Part of a small language model's weights: MLP 768 tanh GELU, vocabulary 4096.
Each number is 128 + 32 x the weight over its row's rms, rounded and kept within 0 to 255. Layers, rows and columns count from 0. Numbers have three digits each. The size before them is the row's rms in percent of the matrix's.

# layer 2 MLP down (transposed), 768x192, rms 0.173, rows 138-244, columns 0-63
086:161136140186160089133198142158171129114157130111088136151092128096130067050121076115085104094183097145112142189104066110114105106124124095196163114146169137136147165089083156114211139163154183
096:144061134061137113126121170134169122159110146121173108111215082171118126131142124145117063168121108140174136158145130120152118088114153223121099087131127165141080110153133131117103112145096093
090:118120118134099155103151138160129139140131073109154129167076109131139076110134071159164118120156177095153143125128196167123091093150057171136134106170110053145116164202144131131143178102137138
103:138103089087124156150097139172106162124083116139093094119141186102142087095155084078169116066103112175149154175135061159129111121173133148169112135139107169139121064122154168134104194084157168
127:141135142131134186109135121148164134082168138167152162183124147091127110094154134147101120117084192106128125162088154132159136074110100118140118125126107131127084131119126102122101132098119136
100:101193166131131100147168089158135121114137113188128117100073107141062106146080074132130155129140141123077145145103110083102136127129182148171102150132134184132128131179096128175143092114127136
118:135124130139117106156087113134078126085115166135115132103089091156123195071150095084187098158167170143106104108171146060101186201124147136128107095201097076097141091161123159119190143157156126
079:091151108097117083121158127125153062077131117073162147156153152148171118137036157211151114123164070106121086156117153145136075138139157104141150139054107085113100119092096079103162078180111065
104:101102178182109114098099069113102072096168060136099135164119151164115155195122085132089091124114131123157089154130119157115162179165141167121138096092131141122165101107109118095124129124114124
099:135078117088144195120129133106152098133099143122111107092119132152080082093133203136084158122118140114151178111216115142092153093109107145168145116129126126103093159121171094143130140114077072
096:107115155152134109167131122117022105123123162112155137137121123108150147126160154115180132126147115142151114112134144055153099062159133150193161097113119118128095143161098183142144102163143154
109:150137193100141114116131163127088080143090144178106211153180103100114155130182133133173096171131108080138091154146164131106096142148160123117128187108121121055138146154093112065081158124102175
097:079124098064143142128114107161150156060142165109156175147136171105087174091151138106143137106122092150111132126076102070154100185106179099109105129124126135066160132102108086126106128133098129
099:119063102117157119182112111092142122144071133150133098120111080060128101133152124119094221137095105141125125184142143103122088108120074109166123077093133121108085058130131156110120140140137170
092:066109101137175181127115139171129140137164142185182130155136156085097102109156143088173203100117138081153164109113061170155108139122140134103134144112089139145093158134128140117177110193101086
100:206118126090177171090136126191126152127096114090109088061164101170127137093105089178137152149141119122133118128135178090071080099111110135132144124125134129154131130118164136114106164134082145
109:174111142130129104116180139125114167061107082177120135168161118116162117116133094124135138165121186156204063179123120186142094102065126119068099152155091111145144134191073132070095117143087112
106:113186094169119198135131157088127129120107116123122128062133159129167099083123124192134126126145178131134131126155164117072081132174098161097128129133106137118069102112134100047100139065121167
076:142133128124109123154120100113083124099079097101113130076155120153135154073131135108130185086099107087153084123165149094153063175168119095087195090116100065188147141173114167061114167110124105
095:127147135099133145145127180111154025162141129103158158103076158126128161155182149161050100147091223143112102084149196125160138153149116171123155151141109135139154127086148115119157144132134121
093:127134182128143143127175176150137188064176136122122127179134185124119143126107112159144133155122146147140122128142132078125168079175102133073148161141129080153176135205137156141085106149090104
094:111146147213136092151097149164069099137164104113116073111151106080141127105151140158092121158043143203137101072144176058075122070115125124099115154179080071138179078201113143157129178049151177
096:094176165138107122106114127146169097058095173097099178170150109128122102157158114105150178119150180088077131140144175111136143141195125189111113110179148122072114106150116153110147127143207067
088:159099126126119142127169129096070129122125067178157085143133080168127148142094179136145152118097120114074145220161094169121121118088129121152143059182177151084105134111108125113098050143122061
093:103084114164085105130123166151133085113139161113098146060183128165038107166174119156100111171092186130150107123128113159083139117133144168201128169069155106120128081156094116132127047109106101
074:065150136139090156143106104183203151061092105077112087157090152118144096141151152130172142129149117135075159113132088100090099131163137157094100148148035083137153106182096085092157131100095130
093:155140115148126123137125136146132125106083121168114097172131153080161152078129144107064133105193175158139188184112164113093128160137139158159154147152123157140081165166129077126150160154098182
107:127095197185109111171171154110109141122122141129082105135132143126113205164089093084091176130083101138131132141088115098177212178130092135122147152140089173161104142137182142133099059107232040
088:129165129097137203130100126137135189184109099084114120066136174109071140110149158104136148081172061147162118103093095104116134128155131106168150099110101133113107140086180135093046173115158122
106:133149133136206145098190149117085099155139138089148139133081151142134121086157119130140123101083102073117112161172109102143135111094149133138186152124130158155121135090064102116113151147105148
110:165070128099172114138140117108173122132137112131148150125096102157137119151137127152143159174119122117117121163113145120199161122082100158080136135181074125148139153075112125185142157152171111
120:208106115170130130076112141100110197089111105120157135113113110131130101134156124142125127140136141143119093088160138158109171166156060101148143111156092043185139185189163099086116108149145169
091:132125158104079135134160161119161151110124082122116184119162132120138134118184135118134062082137133126062161175131135104136123113140075116102156109138162116160100110101070092112164116078074147
097:164099145115130080173111096108124103144112063125113168101157188127131153125133113121087067096146132115148098157135087119168165171091102129138133179096123077152118157179114109203138132118105078
088:148105147150137093179163153195066122134119136051090155101148123182107161107072155077119084135118148127132118157152134146169150161175134127133129142174122105130140109140106133143195088125125153
096:154135130096155117116065072141127103203165062134131093101086143153156144089037153152140111105131135124104102171144117137132149129142149154117058200142125140119155124063097154107148121115092164
096:115134102084171113159134140097095119111169130113120143091143128172179097081136185135128105104169140141153140101171116151079176120130095152125168117129075133153160121119100112132103115164106128
103:102143211066106154165124128115136092157118146154074066083088130071114164110172167112100093136153155127133163126138156161159115130143108118117130162123132176102134104167147104136138104111089142
103:123210160135148092086121083113103135114173096149132083175080097104107113098155136093106130154141127073153072149107084113124149145108118185095109097114139090230184144114125103099130106148101081
109:142136194097083087093153150146132087107149117136119139163136111124170143124178131145125120142098107132088146112144128054129120088063072142122226148131156114140201172174130196115179139095085171
099:122145137134112130148137124130100138090136100135139103066177141166084135153102131167119092104175099167114188173112097098140110143175191098137114089149107189170127105081137150109122102146199158
106:181122100106155105108196160119140075176157121158176139124122150064099119170114110089090139140077228089132045121086151107111127125048151130158099098108119113189111159121089128111113126147070111
092:083140105169086123186077123129057100118091174134123100125132097107165137149166121117111158102105106074137111104095178132063118083129093080123110127168106112130131122092091090119084076149161150
090:093143091124115121207079125160147144120098151144132124108189082122102136091114124089142136146118072127090142146079192165155117174122155182155123135131099170114115107188118147228146181132183159
111:163159114084136134137118123113117150160105127162139107137112135142097139149138122150082122124088033111088131112121055159149121159119080159120153087133115123168083099092150121178020151116138145
095:137096058130124120127144142096107151149099107144081106058123055119105136145141073129138130139174102155092162087128130116082148119132090151134079162133159207125129123086123092186156123161172117
102:137125131191100090087131109081137086101190112158096101178113110134156157113171202126125137134197142144114088117178127124104077109174121099149130129156159152147132162131068118125086109166138105
088:123097127149198125115137104139128128181176159193102160175188116069171157092149134112140102157168138134154167063089120140160123145125115133115119141110129156150165100137102127175131090125111161
096:137130162109124152167155098200138123108129078120103107117190097165167073104157114096091104129120111140142090152106101192117096135093183112134114114117098090125174119147101122137119150184115180
089:179106163140112170127105120175167157118147139125178104091123170136079152170152114084133115162130115148149137117088124105136113056138115111104124146088058134152159176104217140149098207097066147
103:111109123153108182119064108135085101076157076141115082111154078110115128108093132132142145137154115131152168102138127109145120100142184102103118162173144189140152108176168121112107179161163086
075:049160127182149144098128114146139165080090155061142101137084188104128136118080119143134090155091114122091083197103226141135123079143191157141135126107074163171146084142128104131142067147091120
106:130106126136149129105144161158145184131170083089153150102084102133161105114114113117155067127125116146089115150135125156188131152141109117138083155113163137162092069153153159076103146153107179
076:101087157110141127150128163110183166163110142120161145105122155120114166093127161146108175094093042139143046097108155127170066107108127104062143184116071073107047162168180094122154137089112140
093:114163171156096117109115141160094167115098091088127166122135159162114126164135139172119151095125129132079177155055130108117086146202154141145129097072188130157143103162113065160130109123135121
090:101101101179137096172175182130136185080082119079160065158166094166141145076106149111140102170107104140121156159120132159095090097108125134131126125083128128110176156118102148125104182176102181
095:113133103145085153117168092093064150144117104146102148087123163103126118145094104140104141126097140124101176105066026135093071116183115136150152153140134091111092129093074114107112094168145042
117:131138096121076149127092134095148042165127136196167088116150154089149110135156104078115162106136147131111149078070098126156142117128141177105121159152085224090108159159144146183140121128109062
100:087149151155117087136148145163160132077144142133131155086139125139172140154193158073087122129115140080132119112108151154121124165113122148134104128129093101144168150089157117175152068112113117
094:111126113175116128130104133138093131129164150150168142119144130126174155125151191098129125154115123117197113139140096117192116121126118096135123089124084131113163104115093072116078126088146118
091:136109134144102096138131088168043149105146173139158087145140132126160118125139174055123136124134061171120135136092122162146111122108129175123100122161137130105124123145125155142155106160143160
114:121150075082125082112038084171152139125178081126141104195193116118098142130116158104181100121107121129150122120115132169158177184085165110148139122102099107171111159089098149157126163130185077
086:109161099146083167125114119091114102117132066123129126093133140043187141177088144095127095132136182121115125122092104162092184098170125126127087115149115110094104130172145127158153180081089131
110:071167107106136164184174127177101104132154075147096090060169110110149157125147136097111113162123075095142139127195175124101144101093111137185160067094199093161194101124148172106120130089169128
103:075171122176103142091108113078132106135114103161142083182064158175171112117150151109104153145120126094111112086123141137115141118204118099105127127152214136146153138154132117094089141138167122
071:120133162137128129127139121166127084082085108083152160142179156158093124122130113122101169089099144145137097119087140151240081131134120104129158096146047084146119124126122190155118066175126124
089:098163133122142121132128133157228147126141130072107149075160135138147138055125118108160124070159100108117094115169103113164144143146145075161131098131094225118126069176116113096177167146137119
107:166101090125152183118154121124129097141111153102049116145139069146132119115196125105129095141210084098158096068143161094146113075136112146133098116129080155140159097176177117118141151164139167
093:138032153147070141133141125165109144118148103099139114135169151154128124168082137175123133163151105137224161173121161104105084173138107127133131116152166124160069121093131146077124156124079073
091:091117103179209084154170163093164080142119121099118111146151138116133126126148103097105122106126126094118085153183195155098103162121182160155188111149100123086087071089083127128133138141104155
099:166088117096173140135121150149095107140001175149137125059159129150205141101148143105139140169099135139120128100145097185090130175139146133098096165111128125127120168136105061121127137119137142
085:105121076150077138145064150101088120151093121127094118134224097146158136128069116121111129111158140135097127126108113125169107073112135125060083181101125135152183106098145109127116114159122122
106:119133101170195112112158123150177172129132174094140115114128095149170143225083130151110056095179129132100128113110146081145138115112142082072117101099109131117141132133119152097063093069117141
103:097164102177127152136193138115084116124110129144086092094138117144125152130135163147099141113163090133170153087177069079117153162120126117116137086180093113141139132147128181125184097115146126
083:171165118121116164123143141154141156132085167110143141134121127148131095108126103131121101106190068085076118162130197105128113126093126154166084108131160172151108163125186157111152134104095156
091:146099146115118168134149132123132154120104230153142173156110099135115146112090105170119112150150166152132127046068141135133069141092144091145129122068119149102203140088085073162139162111155147
101:152129186136096108150122129131105134101200132186143196120098147081155105151166157100141118157138079108102155113116089129093118108106131097114156099108130132160188190124154095174120145156127104
109:131114136166124114093133120119153037180091146135106150174075161154136088192109085140112132167140109164122160132223145129116103144143135158174116146183146154112140108129123117139072101091152126
107:102118147127149105143054127182112128095151078104137085134148092203164135125125141135141151117139146171153130124141115095124117094149118180100083120174111179110141141131134169143122123091112134
075:103145159135180089150112082151137130131099122126145186105121087156121129103149147106130163132125138161058129157141195154098091136120166110149145160101111119188164102101096106139098157135159115
076:063117154118150104154089136128160075130131144127101117186184103114176141141154128084110149127127104173043123135142144145143045094155122111126131174085046039155125045121123154110111144151148075
119:168158069108150096111140139104141148167071119167122125118094136097103133082148130103121162101133188178156153114153098111183113108137084132131115171153138125125097109092093225143145171077143131
145:155144101155096135130155110146135125152130154108130148209091138127068110078069104098097108175111171093090104152102087101189088112129116108092122123149140126123142161141140153097106125175101165
096:078177150155107120060157128155159108144193128141079107142132176119103087109145168104161140141112099142133155119089124047094164122131104149203160146101129127155112105141105130154074119152148133
102:166145128116084151186164071148199137123099104125132125115067095143123127151087164124143112090133166115144215174108156128107179092161082105178111110152121109130163198123122120147157160117118121
117:144101113149167138097173146161217156129113110126158130216143099159149129136155137123116146150122108080169145129121109061227197097117148121068141118145141107102123138109148164141119149204108070
107:153091199126151164076115166089142082188155193160043147140135120107117170141125124113130129133089086139160171107095120112086130092121108123159106090133135174146126133149115101136136122153079083
090:150137141108154083116131134084102182104125134122192096114127106157102127127130156104125161123116119124070095096141184154178092078120143105164121134078105134085119127117101142108163066111113102
121:126097108112167133106117173121137104161091199117130126134124118144161051193178112118178148117105102086110119145058117152091127127135201157119104077097161163099049117085160187140109131109125134
106:157126190118114057116098088169149113160194104066153086161133124162121113097166137102051167095088065147131105143150135167072124120103128140074100127158147114063130120129058101118184133162133120
114:097095188122090091126114120157132140091127084087133154117182141055191098155134084115156148159062160148120145139104176148171061112130109156168094198118139139137114141134118155106162109082111072
123:136110055099136057134126195140081099163101094157148108093153082160187173130110111156125061118152124149132133094119151131125138130121131146102110115157103097174094118100108139191178173095149116
098:058124110168141158151090181143136158130173125174148146157139173102183104126117068106082119138160175109073139095121115134082099112125145109120097118140088093075133169158156187116109115167126122
078:081139182140131140113173153118184081145107154128146081169105112088159107127083142180182144141104142126135147133128157130155089120127156148146133119150085168147109138140119147131188156169119151
123:133111094139093096164073129141103123106123108134080110143150131149095175130100155101139105049140126135085106130152208161080098084121072123148065121164145093106117166149141155094165143177094173
100:123133102074120119120157160149107149103175112156191127119148136129110112099067148140099153119122139149167168103160166089106116099123116169148159097138134116099141133141055109160068129179203076
092:173140070157111128122116146092149136131108202134123137141159110117175134098122125188093071133160131145099115087045165149162142119157217141155124133155119145164195146161108191174123161177118193
125:124118081187141154109127096108141133133160128033103193046099130140130067136105114158092113146089125153142048131137164119137125204094094126148138178144202131199091067148137118168144147142160124
097:142137106145128144085159134108165144156139084112150100141123129163044084129120104175119090110079115096129116099122118136158089149117136134167134120145081148085128100129103103112150057109123165
102:169123092119169084148119154074116121102164137106175163163111141086099186101139147128139119142206129135158155182095126138085124174126157095146101141138114201130134074151116158127118161092100099
071:111112158134102119156108113115164102136106088074088069115113122104122066086121177175193140151078070111126111129133111111171128203188132080128163154098079136150117162131093134123166116117138089
089:137114183086113117122134199210102176138082174162116133115108034162080134152139101057141108147153088124128062098128071134196144106133141117128113094108105147100112149116188080094124147132130139
112:130062120101156115085071130148179211097129089131139115113088185184104158128145093144133148093110119116112190134149134164124152121158086128133134130077116132124152126167125115119054139116156164
104:138173156165108119156141167087113148170121151092132115139115156123144147172112112091139108119158109125128128175155140161150088153124107124077105148173100167164100043109140136136128139128123111
108:130163125135091135149117086141139124068129094146149168127133119161088124135149113098139069183077127137162118114156093121088082156141101146165117135141165107147109135115113096125182089123110096
080:091125174137168152181139183149086127159134083114166148160117158114073094165110095167161110147133139134139122164068116143114053093177134090151189122171118117137133099148177112147052158111158099
102:111173121088152112106145149129067187089082156150123139162132085147086130131151143097106149063029105165147184164144157141149194146106107164154175132124111115159085154134154156096121114158155097
# layer 2 MLP up, 768x192, rms 0.187, rows 139-245, columns 0-63
108:199150142149113168126140151163055150097142143122167063095113180099059111055099094119105182081132212108102141096125077086135128103137145057115112154135139079171123150174099138101121143153083089
087:143141112094134110118096168217134128167099177150118101092129103117071081072099120168144171151141177149176096182159143144136116115178158098163130100106147085146122106154130091172070130140147117
109:053131137150105144094149099147103114105105188163102115187130179089094145127093058157121177116130146132113160191122094037126170173140100100098106148130182153147173139093148112125092145118137163
106:080169117123130159049153133150109143158094173133146203072097133148143122206160152150107155110164153138138141174187123134134109206128140092154143164116167117148120155177073117124150109121141088
092:140113147075159109148113150120162130124041131086067146058099102154098130110150158155177133138077138112166164141076155133099104139097107050150138126094108148089159079137142139165132136117071205
125:076039134192181134137159112137138116095176155077087162153121215167123092154149124100172170066116082102105126111124058185152155070132141137106162102107130171129065216064142127135096126118165193
080:086112114038124155137124118107045134108101160119098152186193126109135116117106114174098147170172118149133167110141155073172130121084093194152091171104070120175078157193117059137092116154125073
103:145129159116094180107168109130101097125104122149165073152107113163106174096157130123197101120140126151218105160189128128122154170196149105141125150117153140068125094178154090153085154155153128
096:136067176134088180094096124155171155147187176109149151116171124103107070193083086136053228116151125095163121169145125095088149133133061169216104173117169110151097153110165138122159090123128129
093:139146099150105152079155124111108142138137056115094088118146126126107074093132145127077104134143184144088135122199163107137160130121115075118103119112148147189119147148115117144073087142124123
103:117135176128094054132093025157112194131125147116215070111180099085108130134101128094155147105129111145163162139118095090137134138138135118104196142072070061172156145108141135189128152094132078
105:132140119189123216140125161115138178096109113080078122105150115097085119112106113100138105140122151121106136174090124151156134183086116115187144125110099135133056147102106173166146121144191110
099:158105163126078092157093090117174163101130132126138122164095094091131132161157114141124203152102173114119104193132081109095081119135098154194124083173156106150148120114133169118064097054127151
084:152145148116122131156135166131106117086124093038080163111128072105189099102140156202138129144141158150125083153129151172081171093134141161132181074134217099117107148158087158118115102094177087
111:148070173056175100136103107135125138140121068160124147124080131148084143064137150133119182090085073122115102127103114064135135084162122120082163141121136078167179122135119110097108139131089095
112:085135153094201147168142108159134144055082133133164133109170099148133080136140173133069177147122170039086144126142121157128125133110150147100106027125155107173151120099061109186095129118122095
111:112171166111102152127165208136131102170086143101155212132093183159102136107142094154144136191150169142120160126183165141149120132167123060115138138159137160062173103128150078165103063123136129
081:154152123081153172163125144092067123101114153115144146129120079143132110138081107133125169149192126125127138132130112108101103198103127101215086124112131137098112139157179129157114124143154109
096:136119176122100101141103071149182160197132094151128170158100140060072113164128147105072191163077124110141098124115107115198131137092117150112097170083134115146105066157079120148092161157164216
105:101149090184144123117168126120070165094106090144116131120178148100124081132162186076148146130141066106122172168139090128092177157102138090120121137151108130105128153119169141163134142098140160
099:152032150103097148088091137115089177126105122162131146206130084123144102135138157152090141163102083111108105115162137071179154096073156170165157122140095107123093075138089166147121186148126121
078:090111122117185140141126108142107165169171105130127104110159181117129117120090133089121098138113095151208193146111130131137162100150161180106170182055089127213106174059111115115156115196075176
092:077146112107135142138128136144167113077122189066164142115123171137188099117137098154160118078150155167138078102118097118129138081188149114142150134086133072172188150113125110157148144090135108
101:107139154127164156101146099140120114081128116124107126166142118119114141173174114119150107137125218121119152126137130131093132122144118056049169122131123136105158079175143108155092150111130129
076:124165162095117213148154146203167083138084083138154177148138127154132050118152139104137122136162176132057097155169123099084136172084126126084104168105172103087159094165152125175108143100100169
091:145140182110151061146132097147174088146114120180144117102025144113131157068099166157139147159086108111083116118130106130114098133157163150109186091113108109086149128091136151154132126155131116
108:132150115071097152086095150123091197116112080125107175132125146109096091114214134132123168114124163161099110136167127128191154102138097175055152113159107104168189099137061163111094104112177093
092:173124127129133162178093171067144107158131140152098148129074167035143109142160115144139171190122158155151115103077122127141101097151165154163125083124119139148122138135053157123089105076116132
109:164132149084113177151171143120148097092144163108156136146154149122120105165115097133116126156171206151114060150145162139142151114091100104170114072113082155130176135103122117165169146176119098
104:077142075126072169141131176114148063115103094116136117102084072149134080138150101072164127128064126132125173064134159151160206107159111102119193082129134132169124165138155147103111021151161080
118:176150127112151034089118140117132139098085078140124193139160109108152149132108092100121117149087158075162097077211192133088159092109154144126121129096161119056114148165120111088115110172166147
094:153098145162123096139178112222169156141111132113101142151081178095143156099201137118124138097117185151120140149142095102053150155136112130054144088089137084120114131157138156180133104100091122
098:087098133160074133092101129124151120135109128164137078124118150090112124102145086133111083075163151144140145095137150138182172184108155132156155108121144120116127064148135147046182127116133092
093:158101153159107117119169138084144084110097140092061111118130104093139111142114183093130165166085172096143094165141084110080122183136125092173086164132153098120143160157149142150087148155111120
094:167073133175145088119207119086158149176127105131175120163188162153087146129106077133115149123161081137206133156184149124079093113099180134148151154110116103134120056169146128129110154114067070
085:130107080151082084114140180111153096101134062120143175074141129129165053117086083184161081100150162110126150066173135129140099103187102126190088078074134100146081134151121083107103121162078145
104:072143071164135081059201148143068109128079134104110109102131151169107160171133136098131118183088136138121217162165124171153158096131181058134162173139124082048092094192113100171149107080157156
100:072076145153149096151105153176146140155150075104106099059143122117162134182150060124138077137146142105177134111134123096126138134092149096108107152082074102148119140121113158133139116122118051
095:111118117133166099142078177167159187135101139137129106158142061119100131170145100169096117144173143166165160076048104105133127106117143071135061129103092113094114101156108130101130169134207133
106:088142158139166121106129064155159149070128112149096109089113081129096123078106093094158176082114178085140118138108107116178163116200167126127154121166129119124123149210121105089112132111185138
091:147164149119071103145112045105114148115138149121134167098163134139136130118160102114114094128153112098109149136163161136159147081091109107097118127151141191107083124153157137176120139138189124
095:116114083167137111104090115196141132167129134036124184108166174150124079135127145131128136165144132097131124114151127110089144121102127158133102168188127142103150162138162128152130120130136126
100:079151118125121158090143132133175118152091108131111142116135094091147136160120129060116123110102082118076151106120173190148127179149112122087145106151115174141170142103117141155093126162178129
120:085149131084081102140132094112106148097142157184106098128118093111128184135132078159153133174187110080132155031134100125135101173176116106201097151033164112097148120107165159197113221104138156
097:145069148124136113115138181080141131100138100128103169125143194080041134122192102120188123140100173096173124107118121130115115119156134136144091139117149172160094141167146117092188086115155139
087:169100126120116081158128150173178156151121099104090134126109147156163079139142130136130136163076127121128151138082179090112114058099183149152076110113165138123097118162138179163131121113162124
097:110071136092110101089158081147111106120143108124103097169074144134104107086150157151111131183074182094160135077127114117132093095171109199100073176120150057201116098126080154162143141113130138
098:099141152161121159150131112169177096115099124074117063090139078143166167088158132071112145166143114123220098094128134146129123188088116162162156086094180137087114095167154085179113162162135169
092:125083113118118158105187114135147133129095095173125131113126141081094081118119132093161082116160213137123120113098106120142103133072150086169104133097128163117120126182027132112122113131130174
117:166105135026156185144178171117093135108088112138101184150141122151121160079177131141156135153102163134101127118185129138147103140141122060167152136150159170146160127147126182152143062119118110
082:139114099063116156119159187110143117109137148168082113129124101130137124096105121096201102158096111089096147103144118122137161122064138178141082139130151135119068112092188127172118133131158135
113:119096166103166148131148166089166205126149110143099146132094143124122114182098159061147106104131163060133152089142154121161139121117114104096146080162136141067114087151073101102114180154095114
075:138084098105078154122175146151171164141133107205108138136110177127114143100153093095154176074111146137156165129123116128137121081156187167138118181109134088107072141127097079155112175133116098
097:177171131131065109174141153108142108147112152134096137152129108064124113169219148101115119152161138083037109167110099107129137168106158088147155173108112123158133157141179147166155172174062128
095:148143115151104074137159118119166061193128096105183110147080177107130127123162134087111212149102076122145119129120149157137136127121134174125175152126205133154149168095072141134184137127113168
122:153122132114113133051115098158119113147220108110164102177133071115094098135099119101111144121183120112129141134090095144119147141152154104105135148109137116112152060106146136126075139167175107
106:136132126128195099076147089108128190112120172109151182174096096103103148145141112079139164115182165088114195160136139101128087144093095130110137095062154097080083121072138128178110104141150084
100:086109148114176127074109114121108126156159104163058113159114144115178129097109142134163119194084151147164078116113182095191134141147153102133203115101131136119121087160156175117078045133137103
105:151128124160090119075115139153123094070051080145147105180096154089160159088142141102121121131106158136191059094136162172147141155125167082145127049135099139090135075099085135137104141130128152
094:132104140106135176092099190147169081167155111113138131162144139059140098092146141130136168113121092127133117140132143063158106147184164170104142103118138122133157089061109138083096113172133070
115:125069113125080109074125122138176072153163070044128140148158144168158129140111112132095108144167136110150132103152182094132119112153127100120101085128169098110090159076089165119076134179116052
089:139125129130090119106111127141122056034105147093151113148153132141129121077159099097097127133096156156170063131099112071141177106151131082151071097117138151099092130115126147103143207104084174
120:127087065099149177151145133083128188128075080128106125157122070107053092150127107185121123142149161186156147102130179108156063093122163115164168120144131135143194118148165167118129099132139107
103:088126138039141164128124151160088108117138162135141112108108183144166131112142142184142125122078145119080157076165173114088169105174032101129125100029141118146084118154135084179097103119097068
078:139132118134119124130106101134089109098114100185132128119160133139118112133179087134090176104120160123135165101128110113134186192062078141174143129127131174095147102115118173146124160130082168
101:170118126098152153106133063117124117202114112073151109137155143136138137146094168125151129117111075126125106113170088139157133161156167120120161136195045104092115090180096131114101103088149156
103:186114156103062088081098122117152154151141131155085172169115120123155115178177120114152149105147183150178099117111140169147103111049188125119152140127110132117052107120141182096141108162144074
089:157140101129127082145116114139107179097140150145129158103154147116162148185107064136160124077149130152116121173154159186122174129113130141127069132134202093105092112172149128164170066130231118
089:109091141134129128102141143115116144157065098034080155145108070132097110101147092072159146090143102089158196169132120110140110123168143140143108077167139132112106109124104102130106085103104133
100:089162187116111101148099119154074113163125100146124147119120117115149162056141135083174159124087174099150100091090107187123172152108125146072093130088106129104088126149137119134100153130122144
099:084101120136148177101128108145154104111121170156176114074103100113119175091125109113107166115138184115132117201166090145098105134143074092149120104102110213125147151154094071213132100123168107
109:159150151135104181110142076089098118122049105110147150120147092158123103090155072126094163142148190184121138162153105091158098124112142121109169050081064108164079138153116113106113067102064114
101:138137143124147088142130128116156147102122079094074123071111113058087152161103141063100114098149134070143073208175124083125122098143116084075099101146079126125106124129119060153136114087137131
087:074173120107149128064158122099116155130072140109123098094100136107158091160142142154146117090195055121109206147122160075071077130177170143156116139142128109141090182129099130099153155103103156
092:103134080144119162109142069135141167163161156110073135170110094105129104108180108131087136148111166150141121106154158138121165172095199097122109128116125115143113102097061165179128123175123131
103:134144129100112071119110117151147117123152089073129179151172157045129106145147151154096127184124093121114147163135099099161145182130170090111161056125171068104154141113072103167154128106130131
100:116110091104151109169137150059115093108051162109126162036092092129119158155146069138150101148146133074095140141148092142134101168113131129061071170111127151115175111099124163132114126142169137
102:130167089111119174135162144129116168144164138062124091179120112161153183110073139170168115143090168150073163148139176095170064116125043122144120076081130127093163090166105111177059143101090108
073:146078083068186089092084118167155127111116150120148107176100104133132130135174196089106090121088161143109154055099161142088118140125162099128125114152199103105128108088120146118099188123109092
082:096122096094111096166164078136185094150143139061142195096124108178115125122102137107226181136123154096118101122161168143137132097154115079137156094129118148172153115142101137112170102152121114
098:151098202149130174083168147077087112180094095131125129130100120153130124155141078136106139146148114127120191135121148136151166141100094140123147113082142122129061125148066075130163164183134074
150:140095124109124159083190139137066133127126178124131152163114149123151176093099144088126096115159053104158131167060057174153084143130109102085119130171169113086133078147167146132178161154141136
094:129154192110107049098093160149111108167146133133129118115120116114169049107117189106117168175139126092147154166125139111074137162148142133154103153076110130145084138102127108159112147111177129
097:081153134116046150163139086125141074096099101125058122142114078105134122140126139121122124128151130117169153140119126042148203129134181147153087117125133110116178127187120156149156157097130192
123:166108146126079138121158127111118133088139137151170208091120122092123177124143167094124142126147104074157128165155113129172153161103148118093119102076156107133184145145059173147141117078117069
099:131091187091131170133095167117168083184145129134151138148160102117144126140116146065094158109085108112100108132120088147123131116059131132099191103145202113173128172091095185180143153116110071
093:118172119133137117160174103136134190160112142137129165199077118101091120103205096131174135167176178146148127113072167122185133136136125130121165107139143138131193133173100125078129155103161107
141:111137134087174133095117148139126191047120164139127130148178099087114089184150097095054165189079111148129120071157160164085143140124120125131164111082102108152113113130126139125168159136121114
106:119066202115152078171150146190134177113148059104087124145113081114128175141082104148099120126147099086161135083173114138088170079116131110122155065060092132160112070099085111099130176160120155
118:123178174060141151126085135069156101170138152139073160118092118124104146044173161142165160115110188194141135118162103124216120085128068083110089170114143136107079117136065120040119095107158136
100:107136185115119141138132127144096137128124137182043127121167143129116131088165145141090167168127129131080191107169129157167090121155124046106146141160149109038164155126129110142042122154135136
093:106108072146150148145174120104106152116192190115102130103114175119146107130134138169122109127152125095100144018164131123168109145133168056137132137152152107083106083140104186153171147127186146
080:144117134066116136063132129138110093126141155156161093131099082089091155167058111097163151135152119137159090069096136102143158093097129143141088116167114176069094143090098140226142144139105131
135:156113062129051156114101147149062143120130104139080105097171107157126109100134182165083182111107156149108080135131185176100099105124174100092096138175129138169127208142162144113086092191109107
101:174126087106083106102182066142119166122139174173122146104155170163079114089115193068133110175152124132090133147077116145112126153122133063114131164097189108159157174124119151107148146112135116
096:129124080095082103103124096134163131125129155145173146128133133125118085076098143130121158111111154163169108127043179143133129135152196121138127146106132086154075131146130133141094125141147098
110:084111128086118187155126086147100166112096114150200133127135089082066133125155123127089088148143175184046167152133144133130092150143143137176081091093086132162101099132141142134152079110140090
088:100145135122140143142053175181146162173182129142133085091174147086103136048185115160213091116094117097166170171119133138133134168170171093088136141182139096102109119157084146092120136143175176
097:144122089106086136165139084188068176155109073131063111123093123139154122163142071112128115161096106123118125148135169119100172119111135076102139157101107082128174185164169110135169118134138161
069:098149099179091140122155134131075131189192152124086130134152080092122116128086101100159131105099130093153112104130093106063115130080139054168142127157159168116098144146107120108147176096198137
097:119175181101156120080135128114106148113078115150104138129136141158129160114132099116128093157151112094127113149106161108141085117125100104111057149108142130145143115127105150119120133154156147
115:088123151154156175105094146134096189128145120086162114121141167179140138167148130141146174130115091090121161089093149080131134125230067152105143115091117068091076136129145121170059200114117134
105:131123039176183071105111128062120141084125117058144135062099159115115093134187150132118152127126161098119107156112142127120139186091158152118126082135102089078100177082126162092184131152066146
112:165141167142087107137138102118154150078165110069105143097118118125081077071123139135141111166119150126198125127121129145127137130169129157137129102124185125175118121139112069141172114072101149
086:103121124129131133078078123182122077139096129084073110116143133136125115055195095128115092067157109152135095146153144064115125142144080067113117109132143171182102146143110106104154108104111124
098:096129116148144161128141139140170115113114105114111104131133147114119140093150173118127113108098070168219108185151117126132079122150124123184118167101094075118135138195086083114050085127134167
100:144141109128110154096177113130082169193099101104083171096070114154084083146065138181202167128124167072158141138123152112083095175166109148121111132135199138140147153133126128139164112126135114